config = dict(
    num_hidden_layers=13,
    hidden_size=64,
    num_attention_heads=2,
    num_key_value_heads=1,
    head_dim=32,
    intermediate_size=192,
    vocab_size=2417,
    hidden_act='swiglu',
    norm='rmsnorm',
    norm_place='pre',
    norm_eps=1e-05,
    positions='rope',
    rope_theta=10000.0,
    rope_fraction=0.5,
    qk_norm=True,
    attn_scale=0.177,
    bias='none',
    tie_word_embeddings=False,
    parallel_block=False,
    init='uniform',
    init_std_qkv=0.047,
    init_std_o=0.047,
    init_std_up=0.047,
    init_std_down=0.0,
    optimizer='soap_variant',
    learning_rate=0.00996,
    beta1=0.95,
    beta2=0.99,
    weight_decay=0.035,
    lr_head=0.0126,
    max_grad_norm=1.0,
    warmup_steps=132,
    schedule='wsd',
    decay_fraction=0.881,
    decay_shape='linear',
    final_lr_fraction=0.0,
    batch_tokens=32768,
    max_seq_len=512,
    doc_mask=True,
    train_tokens=80970000,
    max_steps=2472,
    dataset='wikipedia_en',
)
Each number is 500 + 25 x the weight over the matrix's rms, rounded and kept within 0 to 999. Layers, rows and columns count from 0. Numbers have three digits each.

# layer 6 attention query, 64x64, rms 0.255, rows 0-63, columns 0-63
516528500453515498507457498453465459470485475496505479506488473525478453519508482508503518489483471514505504478517522483533456530511511499503524516506481493491551550478514533485507463507490503
507478499502493522515473557510479500511489481531466499493486478495513485504501469511497502515498477520522488510501473513495494485498502496466492488537537523505498486515488509519490517500513498
494485498514505503468488508507474531516509501512506489476494510472518498497487494514509496545496517512520508468518515496494476495506524507504493511478508500488492512500527518502512516511496472
536478497484500502550513501544569474461483500517471516532527532465465500485473526472542525457468519533473478555485499534482534469516451438439500493532498458525503522507464492463498501506527537
472563516484499513492499510487545491508497546471528503500484530479520538536522540511487538512501476474497516498519473478516489555480489506495512505507460477492488502483497485443530471514487521
524522467452487492544527469510534513487480488499464499509523473511493491527500514458528499479491557473443449555440491540498536473537477459458494482492519501489503537533446510483469505514495463
523491511513513463472517502509468466470501498497482491489525486489511495497492507506525489473505526510508477516498479531502515453526487523491487467471481512482516491539489541494504522529511453
524489495541474501504484484502506497489460511491527530467485518485463497504495523481527478493474503501509501492457530553492530461532510481520504511464517497536505412463495495466454473491495507
508480517541494519486476499477471532495505479533509466497475486454497508528508514489482505505464501508486493473530504504478497482492517504487527525498472519509474511487513518484514499503538535
489504539501493509490502496509520495508497539496520484502484498501478500506506531488512514496484516483494493492496490492490545524489484495504494496489486502498525488517501478481512494499504543
481483479536490488480506533537477502520456526506503479495466498478527477477501500504502492518498511500532490479494537518483511520482506524505500474521502498507496474468489522539488506501532499
497520526507514521493503491471472512504503552482519498475506503490519511504497504492518511521513529503494503472526512502524505523504506517535517506463511491482520484459516493485484503475502493
418570504476496530470520523451486523565511481481491441503476470496520505524561541541433508535550443457530537462539480466471472533458544530543500514474482534485460516498536491510535501483483497
472509476518489521507510498485496451509478529480496537490500492474481470484473496498496470501483476482511508489499494515476512524502503489489478482463523446526531497470479493497491516484542523
485511513503501526507488543465523496512509492488507482499545466511546496501536520528513508525501462512507475478514493500480487527494466500501458496513519518500477518510542455497455509494478511
513450520485524464528490510479529494498511468470525526496523500481527536556515505489507513520450471520472503479504491491479479552447493524491527497518478526480516472479504491475513476548512479
390461553583513545440447596510429476528511452493503510557447477459561478467523472539519509570540471479581464417479485471471439585399496603498502471466469517473528472429560558505489533513490488
468492474482526564498513519499478518539530499498539544490469495501522494525504541516464481466505426480513515477504499459503463550490491533524525505495460487465495547485506502483538468442525508
468526539511503523529445539532496459507489548509493478509541486462500468465508454505513509495510500456499495520472508548526472533479500570530489477518503477557495392507529452504484516529490467
564533489518456505498549462462551486512480552472475503488511525528495527467492555509455495466549534421482549526509467467469510484554518468494519507471480448514487539492489486530484490481492554
474494476456483531524478530508513468504474516452541527446511500483510459494501464504523449524525448512505510517505503529501484511499515512485521506481553442510487493480495486493464498476519468
492502530556530507506519502527490477506505467512465436543474491473512496490473522510483492507482490491492504473488490492500521494529502498516490504520477481484527536529507495511557468521527510
472520449516487518542482522447498486486479551479489526510514523470505535545489476504528486462498527490493499510548489507478521508499505508514508495516498475515468489463513477536486528465485507
538507514540527520476475502516471455499467523505511509539532509518521496507488538486513512523499472525512526501458515497505500504557487487449514497501521472500512505481511489510484473465518468
465506475518495483491500511511488478529538533521507506485494514523498506485520473532500474471542508484538505487538506495510491495498513527465482481487481503498519504513509518511535523481491496
423422544516480476483458602534485510475501511490562421489426466449514450498541491538477532523520433482547491511533513501506464557453506564528510491488466543456494505544548544544550524485484521
546537492466486493498485465482473514504493518484533499508493516508511506512499476503501501517484503463471534496479500515503500491510535469514502503508467524494508488476471521485525452531474515
504515504490510481498496476526516504491486484522502499492519531489497488492490552473510525510502487461471521530442480484490507511494501496531503482495467470447528500487493473483518487535489542
501498529474488542505512494508497534515533504502486530475512510499454466478517510504491519501480553509489530534520496504556490484508517443446516523521482509510523460470493471471472506503487554
485472497489489539508444506526483492492474498471527436502468489459513503513492472486541455529466485456466491503489482562476480498469510539515507506492553476510488462475509506460459535472480467
482483497522505450491498480509495516496512479497517533507489559489505499511488469521527495474480558519514505530540501499526516492504478491503519479477522562478533513484492505518500539508518513
489531549473509490508523502490534500480526478500509454489487539519541469509532510510497454492489498497500528481524493529528475522495498525515541516479505531482511497502506504509517498480501501
505477522520490480513515501499509495505477519491497511499525524522508536496514482515489494504482481482511505523524496481508491492522529559473502499527517486488452496514498482510505505509497479
451475504536482534462488523521461518516546491506544524490471494485512500517498492487482469527508482492523535519497499521508481477474534502500486497535499491503520499485484515511527510477520480
474497490516499551452478532535465524535493479494536430477490475497492507496511467523484514554531449496538533480515483543547472497519518530525481507507535519479472485491539546479514501507525469
534570481469474489512509478502557511467508501497496491496539525521491519490511544474518512448481535473449499511528510486503519488527504462494494485499494461511486526500453488456495494480483531
465539502501512510487539461490519473497511528485481498518524565491481473476499513505505525458483501496484509491466517460483517509507495500490505489477460467523541513489483475492507492478478536
527516532502477477511482500500533508485514551492539490501531539481525481488501484494509518475521531490503499529507508521506522487513476479476489492520486497490514515507490481504485534533485536
492477509528514500477489491548495473487518478501501493494497514435485481509499530502502459510474485523519503475531561516485490492470508534499505474507484491510483468507504484487523529535498475
487498501541482525510451521461476525495482570494532506484493519450455446492510441517511475488524474440499490471471488442465505527468530547491528499477519447479494478490509492479513504477496478
473459533539499543493481497514469483491517480508519529540458461466482486508470473507481493513493482521481492511474489536491481469467513530477512522521479516509550461440489490520531526484474515
470478512480478519495469509522462472495505489526486526521465464511519499529473492475486460516504498519483511496493525514468502496451504485477528504516511498490567504453481488528513513486499528
482427484539501535466491538550436478525506447510501507514451441483570472487466449517477459556494465478552511497468529531487435531425506525498495472499491528495541467480494530531521504503506521
450513529519513542450528510455509524534532511482525505490494490517510516488532524531479520505520458451506549463508505458525435554505520539546526512474468470469509529474525473453525492475467535
449517522523536567476492511474466516541492515468516495487474491475547513473525501551474519510525452477509541459543472496505439525459498553524512533481507527483493493478552490492522508484492501
487518486533502500500527537506481464508464475520484491524476506525506493467482478529479532518479455495522493523448510503486503494472508509504500482501529517510511519515511518494514518493515492
503510494494519514512507508490481459517500491479503510476489539488495489502499517517514501499478492536497504511497520495516487479491504494512488489484480471492526501459534481501513530477521483
533475518514499489501485469483535539520553464529531445515497487527487506510501531476512459500510523517461495511513492504520538484525509480480478527500491501536530498518504499506510496500505475
531505498525479489468511462546491497483515470530460524467488460530493506485499535480463505521540549523470527489472506490526534464533506465487508529539494523518484512496505495528514489508495582
492444539508496503492460518499461501512492487520558511515494479493484450511473446494542481507476496501506481488505538526513487504455515535508490520509526529497543490492513464513498505489467481
475424549505539487472507576446420467498506556475495486492519513475515457499512424548549466512463433477539474446487506491506437568419521609505506482475505499499492491510533508516506539520499460
494521483517505495499518480504523499503507489489515494487471481532486528478497498471503485486527535493492524530507539504482527448549511425473508495492534483530494507511475464498494498509530489
512460511501510465493467519498496527511522498505551491524519500483493502545515477507505523477523503488526466509536511517480505535476473560499484492481480499475476470519526540498496514512530450
516472515525534523535513526525489490510503437497461482512479469511517554516518536518480528544452473548503487494528493542515462475497495503484480501537477512509454504513535514488470475488496511
497466503504532507516488475518512509520517486468496477520530497516505505558537508498498508450509488487496499528486490538512505517467501521510501512505506518516537506505506492486536478469473471
462487506509525527492518505492497482506509529516501458493477514489467518531494506511485500522503505493529473489504499472534485517451505526545490501476498514496481480513512502486513489521486439
510509487472505456500485540528504556502497516491513504455498534420487493532500512494528493511478503486506498506512507523518505468445481510556478492506537489514508499525506504474482517553512517
529553520507455485526485476501539554475476499555487481489500486557448477487484476457493510530558559470461532541466530508532566458548525404437538516481550440512496508507466480462482457496510490
522471458479559444485472500530470530488501513500542531455504510536510514510498453492507473480505514512490490494474487469503487479497522490484501508500487527469554535496498537510484472481508481
524512492498470529506528513520536463478470523496462487475489552512488476472515525505495499507503478500479511537489497523510476479532462465491478503507507494523475536515506507477475510504537494
512487511488518423511515479506508526513539471514507517515506529538524482521496491487509533520469504546529515526501513471506480473485546475473507515552472550523514531468494506547469509520477512
487482515534521512479492499506504498517493512494529482477495491492484519506501527502488536511507517497486493495469504518502475481457519486441484509554475459543518466487497481481470503495509505
492504508544503459472479530495526493505490498503487492470487515519498472496502519510522471492531514487509486519497474505542521488475489499506500477508516545515468498518497533486484536523512508
511477495480464536464509527508482484466499495500500505470509533467490470517496525492508460504531491469504517515490528529506521503506518471529495524495497476534511498511501503500477525486493514